From a checkpoint of a small transformer trained on Wikipedia: 83M tokens.
Each number is 128 + 24 x the weight over its row's rms, rounded and kept within 0 to 255. Layers, rows and columns count from 0. Numbers have three digits each. The size before them is the row's rms in percent of the matrix's.

# layer 6 MLP gate, 320x128, rms 0.235, rows 188-259, columns 0-63
102:128118138121057113141142141110140155126136119131069124147163180144142139142130164100136142089095140156112110136112127139149107119145102141177164154134101111116131100108135103127143152127123157
101:168127153134120136083131133119144108081133137132090142147146091151139123139092105147111122143131162121147173122092066115146118097103090077117103145124116136120119138152076094092111104115147122
102:109118152109113137119087168115166102118115112123135135097116101102166132137112076123110119126142102104109126105131114127143108098124159146121159122127113109125130135120131122147176092088096133
104:134167118088144072125127104123110133152160118128154125114105124143133159125130134136124097106108152141121127165133130100119102167140094132133127125108125121156152059165134120153095129132137173
105:099119141177107130133120106147078110119112149145147087159124162110130160123110100131132142146088123107133141151107136107163113082175080126105103151136145108089130130110137110121120131116156179
098:132143137117128111144121133149148142150140132130198138152157145160159109144154161143149123159099150124146145164174147122109105158169132139083142124141163133132142134099145167094132167112163168
097:113132100122118138146141075135138116141144121109080148137128124100137112098141157142123125123106106166087094105136115118120162141172112102143114096142131141083113161118096138162081110139149121
100:152100138107127115125167126106176116119153114121144108158111177093121143127119133101108140120130135145113094123117126135141143102167129107110165125103138170131115139164148169089137135140122099
105:152171065107071110180131131114093166154113124128155127127108130142170145105097109108147136142196140098139151148110145164130116092086125128136163163108155156184138118133089151086108126127164153
104:116140152146141083180140131137123158153133137116153097156108132128120149146125112167126132159149109118170144122123180099090152108101087102113120133134146129161129134154127153131109146090168130
096:153102138146143172163104150127146178149144120140173126150086190089118131128140159102129153105141099128174105112141115115129101147126124137133119167128123142150112125069122123135147122174180123
102:073132161126134142091095143141163134108135103135120132124084085111123157151142116148126122141095103129161136150126131141086126172068150165093129150129189135126129138160156150153137143100130150
097:128089155123107118105153128119109135152121100118106152155134117124153115123141128147131134137145136098140140104085091128098127103114137097158061130179098123086104131123151129174140138159099147
097:150124115114178109140127098129083139149137131115117162127126151110114146134157120149102157108136113157162118102106118097102116154079111140108171079159115138141134116137103090120106179103151148
091:185141142120146097101151112103094149149103095113079147124127154099113108122128115133124141180144157112120093108096120080122170106186121162154090131094109138133081145133130156148153101116169129
105:165115130118146145129143110124132161129118143133127163124132107144180121109137090140172126128074132138125097102139082126170112091148151145134131135117097152152115165110130126104125111134138091
101:112117117077115083119115144120146141141113120151114103103110144139147157137118139104106126098138171163095137108124134168122076147112107140140149118121112148177145092144142101142143094148129112
110:104166152144095102138133116134117150157130102132136116130141076164138124176134152119097117123150142133122106141109101125099101159111141149158197128140119135125105110111116142132123118146115152
099:104128128147112120115161139155132095131126155106077105096156150096141090102143110115144160093132113150133170095130126115135128132118152101092113120074157137150138134140129098139143140101158123
098:134143086122146116123094147122152104137215137114113145113154090147084118131127117117135160145171111147185123136154109140109140149131142101116173115106143131130111137109127177152137127141110113
099:135133129140120089086138147149126164134118102121101168150118138128100141116131142123114170151121101103112147136129158149155107107127125127138134126107155115137123122117139144155145164119151154
096:163111125088122144125133166130092121122107100114132093143120080140104118140085149136149136137110156106131124121171065123137130108119165121105164130133103107113133148164130165131182122125142180
102:133128152133146143176119112148122162140069137130114145065148141113128124155078135133127125191120140122114111142141102141129135125132126094123115137175108117173139135110102134132123118172100105
102:147131122145130106113168134128134107151117147127180148124131097112104155115113166115133100146128141123149118153087158130111100103147115133099118143103114141122100131146120142079126129147147123
099:156101134164110138133168136135120145159118153114136143098149095128151133170144153121110098132171155114142136163082102159134134150093129119109130120108164106115165109173131137148116114131127130
097:161128139119116098123140155107116097118118170123093101137127043169188145110114098095153130102103114122158164163166095106113126143144132106119162097145095122127098146112119106149147153120085131
098:141152168123093194159131117115138164091109134163132173145115137156151109099145152176095133123137105137110114133113094130113155116126122127127121116114114128129148111148142148084123124109142159
097:135117107118128110140096120133144149173112117135190145102163169168107137140107107160136093146093141169140150130076167109061140131137149114128143136147094121118088155133110156114113128157150125
105:115148117136127148156131123153144107115094135119146140159155123130196143112120110114107162165117137135162135156102110131171116112146151140122151097120107141157145123141140110162150110118123118
095:146112177150130149128109134122140089118089144115159116149131127118124134131094096135146141125134131158148119110117159163142085111178187101140124123189112114145097132158118151152132107185123150
100:151173122134154123131103104131115138088109119077139149114175164126105131116146154168145153116129108131138125166156175177116149158119104143112146139134103100135141141136106121135112128114119127
102:140111196142124113119086124102119097156115148105141170120158143116119156112107152077109058137125128111134123107151137119131147119111114123142163125129177187128105114157111174145103134086104140
103:105135108134172101169158167105128108087116126146131113147118099147159124106109138130138170113117150143117071163076117125063124129156093141120125073140124076151155173140125120126125142125149107
103:150121108126122120136103078144113120146093142120146116137081129126147137093092094104172062156103118078111106107168155137114134129133124137122110074122123159157103110164080097131129132146117108
099:149117114129140137125127116169100109198134131127141156129105094140107139115149101103117183161180173104083143126149120132155132120157119123113098105126118128113150116148146084136137125074128154
098:158128111105137119170173111123126143174143107118138122143101158114167101149131136141131168134163135116113096106145154151090085134174125151118107123102108080111141143143100170143153139111144130
091:096136137125113108149123163137143104133170127109095056124100135090118126090141088131091161160093156141135119139142118110130128114128091129135116129176115145118143080118142200118137133107158150
088:110121157124105148150109165118126105067157132102101112132154107112111118126085121172129132155085110136176130094114101096104140141120102093169142125129090124124139158093143138125132124125143157
099:092091101105115104156132168122136100093114132142145060160127104105163111125137143112102091093110097201156127128131121117142128111148142099123145140113116147151099147109094140146150109093128145
100:099115062157141134184109137082113155134173110120128177130161147107106144155154146138095083137097120114107144109145124103116080141139099122137141124124113139110134089128149172099137108107133142
095:122143110110137101144104089171187119124071149123163115127156098116177157133128123107162109112083145148116103141115140137086132119175148106134147112143114092145160125131129111109164114131171156
108:120164136142097117164146151124100135125116097120075134147099098121148104191124145099112104163145091103162125134088122123120133132083114127131134133135134092104136113119109183128089131125108088
099:118128128119129177090130109092124055124144120131117132139134120180106109108134108128104133113097108127121134136112123143106130145105099156143133122129133122128101136124100126144107096150190189
101:178129156150110148118173142139139114125104155134090118126147088151128090128104164057129155111121117078144136195106150116099139131095157120092095126111146120158105133140085117149149123169127107
105:131111101117117110092107126132078118105140110117153128112126152166154140171138147136140167165103142133177118145132122170148080108132147077131179112144137086164121146159108124099096092131108171
109:122141121147118154106154112163124088136185064122104149108115118114160111128099141103170125160130193123158164145125171110144155140105100143136105119061090108135098119103092106122105140158116129
099:090144103141097159114136142121116131161136136155096115114137136109131139132129126111137132122110141119092104103161137128125103085127098145092130091167149181073104113131095107138157102130099173
101:157138124130140154090128124171140139159140118124124121123149146134110109140083109105178115143083149120165130115123135093155124152140154130094142153139151125092132126147128115116138129142129160
101:101100132137152146140122146116136176124088134098084100117110129113145110130128119140149104132118137116108136130106084107176141142074140158102128105142129109142164123160124143077163149145130132
103:102164100092133138160145147141119092128137117102104107139104105095160133152165109145111132125114109108190161098153128135121103171123173144114137114134134096122124108110117123158136153111112124
101:145124177119139140160071133128097149099136139150108142125098130085186143189131144112166121153128171092158153118117128065109091130145135143087099173153137080142110136128132136113132112089148129
099:127166112137122131116132103140165122132106122175156114121146151139181189142119148133117137107135116168092098119134139093114130140114103116088158116135161139157154142142095135144114131115110160
096:111118130074138139109119074135129114108091158043085141157198114122115186112181131132157113156095132139133113149126122147133095154140135105131127146098154182109135148147155129145139131156102132
102:145181107101161108111111126118111142118120146123102140157152106132154117098121127145131117153105109116120143120142173139078138169131133120110121119132074121141147107133143134162106151115135134
098:157149106153138124140135131149148147117126101125111117122146126154128124128159097097135167096102123154108112128143127099164126139162113151105104152152153105167165103120131144093142098141143124
098:120160141137098170144111112120144120132152127148159157107140131143141108100150114124138111076105126134120125128156147112105159144126101148158122142123170105162089137148117156123121130129155133
100:142139114096178175130151140121142155066119137114114127123109123143126143152160219117158102136134130102127096091093171168118121115154091106134123087102188144130114138147126133134113130134084105
104:091112071079149135134163131142127177134108137123138100130156104098107116129129143143136117101148098119136111107120181128143111108144112097128118145090123162130156139112132111121143134154140087
102:175147118106120142140099147098162136148117113096080123155121136106176148134118149143114103132143168088141148132130125178130133125120099147108132102140118103156142146140125172121143137109134117
103:137147137081122133139113164070089140089127195128102142143112107120130163146129153098133153128119135133141170156153115132131102128117098119126132148139120097161112116139112128115145137070121099
097:119105114122080152109101130143117156128062124120156126124148162110099129159111141102102106142104129119197141160169108148122125136138146091133142134102152122152124137116118159095129185130116118
103:114100119117135115125154131080133129134132110145077168138115126102115139094097120099111160112118164132125162138142124151104115096142149159086128131112151137093155119184126137185135148152098138
105:106106107165147104113122164131100150168107103139129087139144124123106139159096067089121113104141098134151128119160122109133100110127128125077141099132089140118119111104136082128155141090163156
103:081132147095147158156144108102108130133144121137099111150096101094102121107141120118101099105119097132150121094155202148127105100144086118135150134071080163108117126118154110117086092159151103
104:150133123139153144113120151137109109147143152134144144148140103139114152133146138108107151135166122171076094213090122125165145133172105160117144139156139158164097099138105138099126143104104152
093:146134107107146109145117123161106130078191140136124089113129129136139087149102116154132147150118087161071145112107121171091154140177148149160144116113115088132109152119155168126135130093107120
100:117138081115144143127146062104112101138157110128102094131098117129135122133117124128121146144067138108100130130168196152117119139156106079107120144124106153143123123119098178114124096111129125
107:154126149127139129139136128115122140120135106123121131110122081162111147112118106142143168137102129132114161082215108151141136162142138138131113120160153105195167098104094142192153125164140146
104:110118127109078142129121139115135101166133141088165154146121140169142159161123114124093150114136097160153137128149072141138116117139184125063092130154129174117102133184137143092115133156131139
097:117144094105142110104093136116167158148125096148089115149178171096098118144106119109145116164137141143141114088129121120154091137127123136158103133122117133105101106112104138091101120100112111
101:159122121112120195118132108142083138091110132087150084125105198107126108131131138129128114092119117128110101159156112184170105124121125118162095113128161102131143121143129146133117063106067127
097:166076113109130128130132152098107123149070104118156108088152145139157155127114140140144140143091130120114160129131171089127105147116167111104089135151117129137145154129110142107132103126128125
# layer 6 MLP up, 320x128, rms 0.248, rows 188-258, columns 0-63
103:124128127156125127133149144116145105111185140146139108149159142129145144152101107133140094115122110149138119110103073140118131108097129115134173167055171165136150114110123105132174083150128133
100:150130162147135149083124131119121143145164111117098114134111157096121151106114117131112088109143103105100116099123129107119111105118092129155076137147166086113118126103153120156100091161113092
100:142117148099182117155106111148100135170117114100166104124110124176145090121077134144131092137120135131128174126142114139129148137140161089104109059141130137150116107123105136132137116065117160
111:151118118134142118089124117120128153125121132121114124135158090123121101139136129135101095128097156144110078173148164110094122176147124145147082097149117109192116128143140107126117137129150178
102:112129178112166085148090167126114158127109114110167102118085086123099133138132137145138140096156121109156156160187137126114142105106150110116120153133123153111158122109114114108153141123152161
097:120100127092110092154167129148126137135115135132150132170140145174127138146159141083123118116111151141145100114185161120115100144120136113108104113142127121124148073121145118159115134129114141
097:143123059107140147124180100162146132147134144112162114138132163186172156101153080112094146105177111112150130110127114144105162117123138079094118131134128074119181136165127156154135069147156131
094:091084120137111093140144121134137140153116145150078123133134145146115140098114123172173143104125148144073067145106099141143135167116103150124116144144141091133119133139125100148134118130067170
099:096130132111099103105127130134139161136162141154136135097139086162119121113131123115081095118077114119126134163131135114098112150147128180084099167102123147120099100150173100142145136100141123
097:143113121138155126144108097096155146100129138140121134155157125164098115129162115120139132150138136109183074126134188125146127143139169119149086118183104176147128124099105126144134120134103128
099:153121146090135134144141124142111132091157136103109095107102133131141136118176117149144092144138110144168126115127100134136135112163126118149118138137093160094079116115135088109113159143137119
100:120129139095125108160142158106110136147112124137114130114103112117106124171115095131122093135122207180143143149113141115148122148161132130145125189109171168101081156115131097134131140157141148
095:149145097118115076133152111137140151105116117136137164148122146091125134133116129165148094109115124098107164120129135100093129100078071139113130117101122200120114148168138129112171118129155144
093:128164078135091140143106136098134141145112102123118106123132148124150127124142142155158105142117150126175127169152171093138153091109124132104139126154115094094084144157122095141109169122072107
094:133155131118139113133152094120134121138113132101132115130107101135133104117168079140134161106155084154130079169098157135138098118142198111132137123150129118128118155151111135104127135121152114
104:110082131110125148107140111156179116113121111137121136094086107110092184163102109121134131135132169137131093147116130106125126112179143131106132136136133146134131110097131158118122146139157157
092:100155138140117144107131108143156201132145144115178121104109121153136140170101157161107145095102141110139144147152151134105148156162134130149142102100129128127103109129117089121117084112103140
097:116109130157147172159084119147097070130132147134102075147087136077099125124159126126088125180150102132125134123089127167157125131123110110118104126159134185143097184117135136124154130091113093
104:164134149131159133118159123106138156143128145130166107140059124193113117147097128082088132098121103111102104123176095123134122096117140141137099121119138152097089127135117165098132131176132107
104:164147098107090145140115103140121111105150145123127156133140112160137132094111120150094164121099148113111133113180189144124151138163125140129125135130115133141085153142116135129124194140171132
100:117117113139094102143155132121134121114085173111059124121133132111113148125125090154072048125098137114159121129147136163147153113094131100159107154117088129152135136111159130102110128113133157
093:154126123113141119072100138121112122159104130133144125090137097150169136072124155160141137120115129128154086164086105128143098096144105109126172114143143126192152114097145136168142149128100129
100:150140063124173125136115098078129121142133152155132114146124137137130151110113106089121135145120114081113118118180121130126090139137159173122112093159120158171169132122106110120119124134124119
094:126121098089119133095137118096163129125106107109137123118131120101156094064112150126116139136102092144131132144119109158151128105150086103103079137159159135143148122130153141107120117138159132
095:145092107117114141121167141117089135184143092111153152151118103108145142161139132201135142128087140107100119099106119100135132113149156145169125126118139098128137117127137104119120110098158157
099:155098106120156127108114158100133149121170139130115150136135141119142097117126125116129180151129171154101109107134111119115119151164112116122103110111156109123157131124134101147115136118126110
101:146135141117135122129176120139135139124106130184130156139101151157142177146132132123118101151114156163163118124155116135156137091102109126126146121139097089116115117127104139156134097147114149
096:172153127103128174150132132130108093119159102105146156115145091089115109139138153079146120124131122081170089121154113137144109168065113117105111142121146090161176141120116117119123103132107128
110:131137130084140113097145116142091146121108145130118104135119123117144156126125144107142057115101095145147168128173103145109096131154138137129098126125128144128113120104145159126105100140090101
096:116104109138141085146112114093079144145176111135134098128134105152110133173152105111190146173080107121103157089167093142087086121140117137108113153177146115134121104108139088149135142106130131
097:111172143172113132111127132127169124162108128140094150102120153128117150162130144137117122162130135100163127117086109098140127149104162139082107122144162143177164145124165153127131141123135154
108:192134148143125133127137151128144094185184099126116145171118112149143107153117156194124093148081154112177141124111136104108122111148138158143111144110119107137159140123172165108144139147143130
100:132151092123117140162153133162099138122133141119146142171149154140125138187129140117151138118106118138118131124120121144198132120133111165141166155108102143119147111105188110136141145136147142
104:174140128167116107157135100110123138144140147167134098140083106132132085121103083115130129132130139124145146125121125148131131144179092122135136153165117085127142120104062123119113147134157140
096:165107159132118126125157118110072092082112184122110086107136119173167066108141112151115118148116121121137110152102114144126134144129140086137080146129128153103123122144127151067082108150091128
102:129117149123177153099142152162120151137123142122104117132088111142123137159104146141131134122171139095134111130150139111138077118127137128123132160147130153149144124119133163133102124164124102
088:149129149115132162136146139113148104125085150132089129127080110163146162099160139111135120101123137069109154128147133116124105133143108065140125102149097128123107125144101115115096129132154185
093:112119151131125130100137146102158156121148127166100139184135112118129108122106128150135119143105204163121118116152119138142092143119063149095131083189124167146098117082125127111136139090135151
094:110126123178125128127105130152170151108138088156143107147156167125122120106124121135130117175097104161157107095136131101097124101104126090133152134110133166139111126134155141122130104140148128
106:139098137108164137132115131152136106078097131145114139127140142175122085166105142117140116139148109122104124123137162154122106111126132141102106112102152133168118128100077133137086133111164120
097:115126127118115119142115081133108107140161132133174140141110141129093146168142113148113131121141136103182115136146163122104101156090160162139174133122149122125158099192127109100166119166121146
106:144125147097166135142145086095165155103109131081177144143163130114122138127146147115111093115077079149148096099132135149146151141134090133127141116106147149146119117119177126152124147080167137
095:093145067105153153131103122118091145118103101104182123118165128126174121133106144077144157102115137123169126138130114116152106115149115140100135137136156097103128121147155111108112078134162176
104:112122123148153122122119130099148143105108082106147114087155119134099140135121150113097156113115093145153155159173113040136115099125158144097103160091111137180147117128139124162153093113128171
106:105125142124163101131154150125148167086101150138137109160119104090130139095107137117153144159134127145151106149156171140160074131127129118132140146099134122119100144144124116099103092129124173
098:109150131089146124117144129142137126129152133107114128093143152087095134114113115155136146134143154097100115125143083208124133139144142134135093116122162157126153095148165120158151126101108148
102:127117126096132111148145139142112156168122166146153126140151062129122136135092109153131140159152153102138149144143142118129141173107161067098112156117108127147082140110124128150162113122119110
098:139117131081120148166185103121125125108121137160103114144175098117128159134141119129145139117089159130123123129124129117134135143125132082129125159139140099141124139194115106121090163185075133
096:165175128160141133144125114136159156149162139113111137125149145134136138139155096128173101148090136131145142156130182130131072134100122140132125112104173112132082130076106111151118115132155076
102:055141116130175126130086090126119106127181150175120110128131116120124162136161118103119145135142121121153131118152123144103098141118119155119149120133140137147114179126159128131155118144142116
104:138094093143174139175142101113104157132129147128147068151120132149110158168136167118108132175133107085102148123102095117157086105181140143112148123161097125137169151106101095117133120093164143
092:140123110168085128145126109100145133184166107172117130114119113098132109146143152099108146162136089165147120134151141167141121109079118128109121116115109104115113120144135155149121104133112093
095:144131113098162136174107148095105177142135104105116118135143119109103141135126126107106134143121128156119113100138122133123140128168102100147145149139131153154188116099149094155133145120119076
099:139161102148124168115150123124104092140157107164180134093091129151129121166147140114143164115110156126151119118168116080117142113143100106163135131133126172112106095087136173108157086141131130
092:099134133132105127081146156097135121158173133099134074135099110135148140131130115128136147149131122153155129127111131147133167151157131098124151182151119128130096132148154153139095120098140141
095:184172133183131137141145102146124101126128151114155155158171126162114102137127132115105142115155131155135095140101137134098143098093105124151125169137151140115140130117158135156143112074126136
101:132093124168152130109127137108088116099125136113164121097102166137115128111147127118093131113133078158128154121143144107153119122156092130134141102146157174113081127114117146113101124146097113
103:129119133175111154126086144146118135146133109122097121120120138123198106073105110097098167093120124144119160143137151091101158117170104151111123128110128085120065129140108094145135104117150085
095:117133115130153133139106157174082110145110124109117125119111150107115122136134146120156110068159124130164106169161115069103161127119103137142158145130097119130124118115123144102109113116121150
108:109140127167121165116125161079110167128077128136153172161121106120113107152099158131161128102108132111114190128124132140112154154107125141107140138132127163137095133142086108130129143124140149
094:136151154124171164134113149107152084150105136109134110096141130129100113166145147121085075142126146125123112074148149148156142172148117148089120090121131133133127120121125139130086115145125099
103:090130120139163113125131116144115136134145106104141106139135103122128127130095178122139128115156127120144153142115161161082132112133167103095136116110127192160089156128131167161134123126121120
119:118118120110159129120110158136122118149141117126142114120154122118115108117139145104136132091078115141154131087156110129088097118141134110088126141136092141125154115089107094141150117093188124
100:154130126138118145117127132135103171118180118098139122121107082125155125128098100143100160140146180114084159137114167104143104105132138151118123183123143122141136110134139149140123138110152111
100:145118142122147085125129114172127082120180125101122100127139139152114109089143121138154094152115138121105135122164104129140101127152135097116128105117099119102121119135130093102125176136140152
083:144095138061078130161150152106133132125136149072160093119119135128147120080160130152139110141099116137124121131108122105133155169115137128140116098154098119120144145190089137154112155122167166
102:102215135143118135147082166108120122116077169150142140162154166100151162103116128105129150104155105126126119139129148095101131127124115099103118125117150138088122125109145083148158135148144122
103:091145161125078142119113115107100175115100135132136136120103101164137150147120192147137112155119145113086153120163107149141134173128104146143125125107136148141144151135116160171116151157147148
109:123131140134110141155091158166111129148120145134120127134114147106150106116172158169139107144114166089148140092188158127116133120070110111168158143133116137135135125116152153139096128158119134
100:143098134120113124154100163118154094151102129132133103130114138145114122097144145128142147138110173156170116135165131165119129116110164140116153094136128127135153176134132134130149110164158145
107:110086165162088121131147113107127105143133120153109128104178110132135125095171129130127169145137104166130161116128098082128113154091158141108136125110128131103129162108126165138123122130117124
# layer 6 MLP down (transposed), 320x128, rms 0.0924, rows 188-258, columns 0-63
105:121106121130129146153103187119154104155120115132131142113155165087132123158070102114137159146137143166119125118185114128097148163131137137142121121145138102150130169121125130159129128137127115
097:149138177093140124128110155140139175126118117133124117113137120127177108129088112100115091086112134109156135128098160102136147173135158068175106090173149132103126147128091119124157191118151149
103:158170127137133130108061136102146120135105118151130134091167142184147155180123122122120136136135155105126125120088085129096125103115114131133127105137128134164132156161101125096100126201173152
104:148155124141129097150168112156111150171151122169123122129119071128116153129136145134100137109080129141122114163192145093108088150141122110130123134097129118153170075148160123145141140135122172
101:152124115140116124146124174142164105101112161164136093172153104083151106089124124130118129141105149101088148143132123150124133146135179128094114111162145105157131122130105136148098113124128127
097:117135100119122112132132128152122114169169095135142123150136128146118099090140085152163137122149141119103103109141144151106153108163100096141129155130145111070136146147120157091140148101104131
102:104123136118125130165133146107101137118136136144110129117106120113117139136092128154111115137132135133088129132118099141158126110088113150155109168157142166128157132096142121135128138146088116
097:110134120104082126126117146094136099085157131111138126113104157120137114081130107130081119091135105131115141103162154158156184146119111113145117118108158124137117086120124133121172089116121123
098:155116109133147158142160120106137127146113181128096139164146116120143141119096125137132131154143096160132151104106128129092126152126178141172138117156135095118156055150162101074099118143111128
105:112148118113121137134133159139140168118112118134137082120111152114148146131141131142136139154174102121174109161136160135133139135121103143136148098110118096118177137140168112099145129131119207
098:112110124158097153108116121133158159136137134136106132090146150143087155158160139149114109122134081157128130149140147108144160134095176145128130120146123122125147056132096123117137098171096118
101:122131138148113105079137108146083093143156154168095134119149172110113081099139185121191118129125112108111131106188147111178120121149145107114127124112143139130157097147112097150149154136073142
095:159154132095138104082128143122106161144131120138147126103124126137145150120134172129158170114147129156100094127140167128131137140128124144128090081101179109145161131113128125100095126084125168
103:102150109130153171135142116131124072107113076133157126130161163103089133120144116126136155150198133155130163104130121124149154128152112140142085139115152135158164134105143105099137060084147161
097:125150141135143075176118122143112133089094116110144071124127159173108077118112151136114137162139109124120134123102155102143167119156120131141114141170158135148090100104125140133176146133105123
095:139159106114148094151116121153105130129153116129127126147114086074138114140129122111117086109166115140070087106132109092141126089128186098135123171100166109118142088113138092125156156155124128
095:191152166152154111128179111122095083161112123141132130141132122126146135104093108136131145088116084141140121119096160124143100146125093118162106147107092126090123185107102157119159124148144164
099:114103122150142169141093148085132077123104139173121093130130100129110119109144124125153118214135121128132139114121151123139166101125110085139094129129124141115108164128108087121159151142093132
098:095129126080143161155123138076132153088114138122138151115106119166145134109089140103102135150103114133173115121178142088109118142127168156124086113147158130116101088153166185146108139126123124
102:123096127112119149117145107145153096166108115109121095146110136115132098114093148142074144111104130138173085150143078137131137118122119155140092132179111110141146105126096102126161163132134103
099:137158138146099146097119144135102152133133102122154103163141087168146126153140136092145121133116145127164079095158126150134111086159146125158085113143124142136150128121122168130121144142164125
096:146150121141119134097085116144138140078141149065132111152109162146146115120143165084103126113137127151098119146099192115175110160120112120102113143137135119108112152118128145163124132139170143
104:141121110135147193126132131170135140133084094076132094123121139089104102110118131126163086112176131126112102110148135126119136142132158139122110065123099165100110157117088076151126085136149117
103:165140125125122114107153122090138096155145093113179062118131137103129123186104162093135139126124182140135148094125118139129145112093124105124124082097129124120132137092126142141135098129158156
097:171089162140145146148157150109137106126140145091087131154127129136103127139080139165156130164148102153135162126112115143155117118112102105125098082183098141138108161127100089125096142176134130
104:131131142119130141133146074156155116147131131128152108141140091137130127137150153132145103111101083087156175119144114171105100139129135162126151165112107133139100101111088089125167113104115133
094:134102127113138112138082160163100094122164149086087073103160116100098132123115147114144173136076155113135108119095171142134094132153099179121140128141117110145120150133152131101104117136126134
096:125119104094132148118101117103146157188112167126116156146141154199158114130136098117122126164149120169158118136162146151118088141124092120133117084119090129148080130160128126133112110151098118
103:135107170113135103095149131125108136121123167110098122141143144116078118132124141165072098128175097138108145126112129121141116167122158129129127117133103148157147094126110134069087119130146133
098:163119087093139170136135153111114095158116123150074123122089129123116137101112083152128118138111124139126135096138118124099217153158134164149092130126175158137132117139121129164103144151127124
101:122112120095113120129112142137139158095139106128102119112113146078167122090104151162124132108172088126099169105128112118107113105145119140140097155139113156151133155103141077083093159094120141
101:129112126140126107109141102133151154127133106155121153117090110130121137142150128159167110134112147080078142110100114129098108112110107130135087150140078091116127103130134117149152158113142149
101:130125136145105164112118110108135120134126093146159105113159135179097147115131085164142114117125136109151147085124151090168131136142119088151138160126083161102112074081133130158119122131114150
102:110127151119128161131105149142159136151170127127131124145145081148137146118167121121103149141140146146062096097132138124083156169095118114135089084121106130160093135106117158124102138134119104
100:163125135165129152113176120175100141166126148083144119139102085104147136111124171123111124136128116163175158155114119105112105168106125113125127144128108129139127114091122116111136092131161170
101:092141125141137138103148096153139109125118133151103154158135162117120177164133064115144115097109139137136095142157134114081148115148136101082159132105137141098138159153114154128144115085155125
093:129157095160131113109096088127139149109129136171161130138179161129098114126120092169159126084114121120128153102106122135100147089143132102121118155160137147086084132137083109118139113117107113
096:148126137123168114158108096154097127132078142119115082118147096166129112165108084062135172091105105123151111113141088110132147102120148125147183133143094137096129124148126133115138135093132144
093:126122144122127080119132177132192117127143143132142136132125174109103165102164100182098123147149152117085116102149087123106109117126121134118134155144049154171139182137117152136156133142120124
107:127129119086149122130142102115163146144132095112138123088128165170121130113095148112113120085096110163165140132147156097160112140120113103116099137093158096171099112085116126128158132103102146
097:108074121131144140130128133135113148155133125129127098110116116155157097084104136112130115128126110143146135076134151145152151106178143135116111133102111134112099123081085153114184129095134120
102:146143191122085139190133139164147126123111121111154123124107137081144173105138136128125076102131112116110156123166124117205119145125114120137126178149135117152127137146095145144105133146127115
100:157144158146142120143136159104126155131155134119141157133134122112123099099130113148113100147154138116143147137106132148142123096106124132142134110159116119113162141066152101113176147099114128
098:129102095152123146112147130110122097153115118114116102112123121145101128106165137153158136156113118155117125182150159106121129155134138114141109139121125125132095103062131124106092103110140113
109:133127142112169141130160148141103118081139136152127119143165143137117148139110111113165118117113161142149149123158147176132101141133092094108116131117127113159148139178119126095143161095160115
101:092128115162152105110085124162173169104140115105091156132143068137122118108122108104120100142111122170119144108169128162129120150122102100156105094110153111127087156114108142150153186172125137
098:123134106128162138128119136136105093106177100165133131135117118111105086112106090122121141192147127123135114160086128140118156139126142127101107138158097103145164152110116146158138083109107127
101:092135127146082161109137162116132151137117138113092102148101118121128129118094123141193104095093123169126152137103090142128138144155121124146109100107108109157179131146106147072185108143124156
104:138112133129134129091149125123136131128133126123168122083142131132139144124143114168131134102158139080097141195146118104124157162075188141129128141148121150160111115123147118155137125108142119
102:101144123100121131113143111117106113171119083144114108136137134129135127170081112114116152147150090097115162109175129120129154166133095117141101133171132140146153117107084172113093147114118103
105:083143159149104117140131105130109102080139110135117106110143146159147100132100095127153140109150082150092159121140163165165146119143131084153105102141146146140142159120092118077124128133129157
097:115132155154151136116132166115092121141085102134173140129145153136151129099105125150149097142082151066157146115148130114131169117149150208121136141174130139179189131095130090128120121115120143
091:140058157134121118125119139118111123096136108104126125130125129110102154145083146141104102120150080121098133131120131157113072082141161126109121121126127099141144186112127173116150141112154111
101:126094157135161101140137140127129176137134139106170115101117094130124114128104076177087130103144116124127137145095091115149077129105122151127171135152120137152131147147108119109184198118118137
103:159125163119120136102128139148122133127139148132154133137100117110110123127116139166141097082171155109148114148106151099106078135110147141091158134131096127087122139105122092121165160125108154
101:146115109112154126115119137124131168170142126127140116113110134143142128105185163090156100124111128130120108138127088140115107106093119173122087071161133132145117120113128040140107118156149140
103:098121146139123143139118109130136115141077145051158151176136102117124127112150123134120163144122080150109087130120135138071139146112121161133167089120142118121090116106121120148133124115137144
103:121117142145168122126149084157097112107144132110135147207168137131123100149127160100152121097148177146144114064131165139150094126169113118129119137159137111134153123143151162117126110146159101
099:186119097141119130168127107115126159141124143081168140123117136124108118139099101166110111168118168110135097104130101131159121120146119099148114087124090076146115091109114141154137112117107121
106:068126081138134136121160131157118155140132187115112124119132156121141132121104177175122139171091166112096172155152128120143084152116098114097147121099126097144132125127146129135155142136119105
100:095117107119151124144120115134097142122101073121138149140191116148144141147102094136157142127129096131156121147112099106105143148130102093141137129136123126167168066144095162138143147139111130
101:093117149096116147142128109110146160145149125141137139138137129140134119085100115119095162175097171134109133137133099145127143121093119095088095120117140159106138112129122132162127134188138149
109:138134107106135089140082154120164111165113102107116113150158145098080168124116082132153108145113136129138118176159088129114120097134113122114109132156112107146133099095141107139123122104133110
100:139111111095130126146177126121134131090166113097110128110165146126092162142135127157136119105132112149150157115111133106090171169139096135134181116106117083121158130135103177135103128127123072
102:131123150086118107100129098163105097126171095166101172090125157134146171105111166163157141141135085117145106112121143165131134130099112157108129136131151151102112117120105163124118100124110123
095:102163133137115113173160122086132102133113123150135149103146150107090138096109121144119135112115139143159118098064117152128116127124090099131159156130159149077120165129147150159162119136111092
099:134079135080122092131083114128105176097153142150122114127096118107162137133131149133083101115130112185133165157159109153121120091139146133157152127110139155118093122110141187150152135128101117
101:107148086120136176158134179164118156143085145151122077108120158137128106130121126128157161128126115154121117123142112158137131179185114153124142135132116146107149133176122149108106169149199122
103:139131131139149115114109149153132133125073124092138112083121156135117132175122156149154115113145114127150131141109170135143094139075132112136132139146131111183097082122119127173117110100126118
099:114071107162142094112134130176144098130128138123106108148148129135174134132160134134110151139128117134185113130142123096145152132143175131137132141157167152124137118173133112115114109145159118
106:082166128105115092098129158115170134123156086100106147087154129124115124129145133128176134152129147144138190117092120145100161152114116099101122122096102180101138090165083112123140131125121122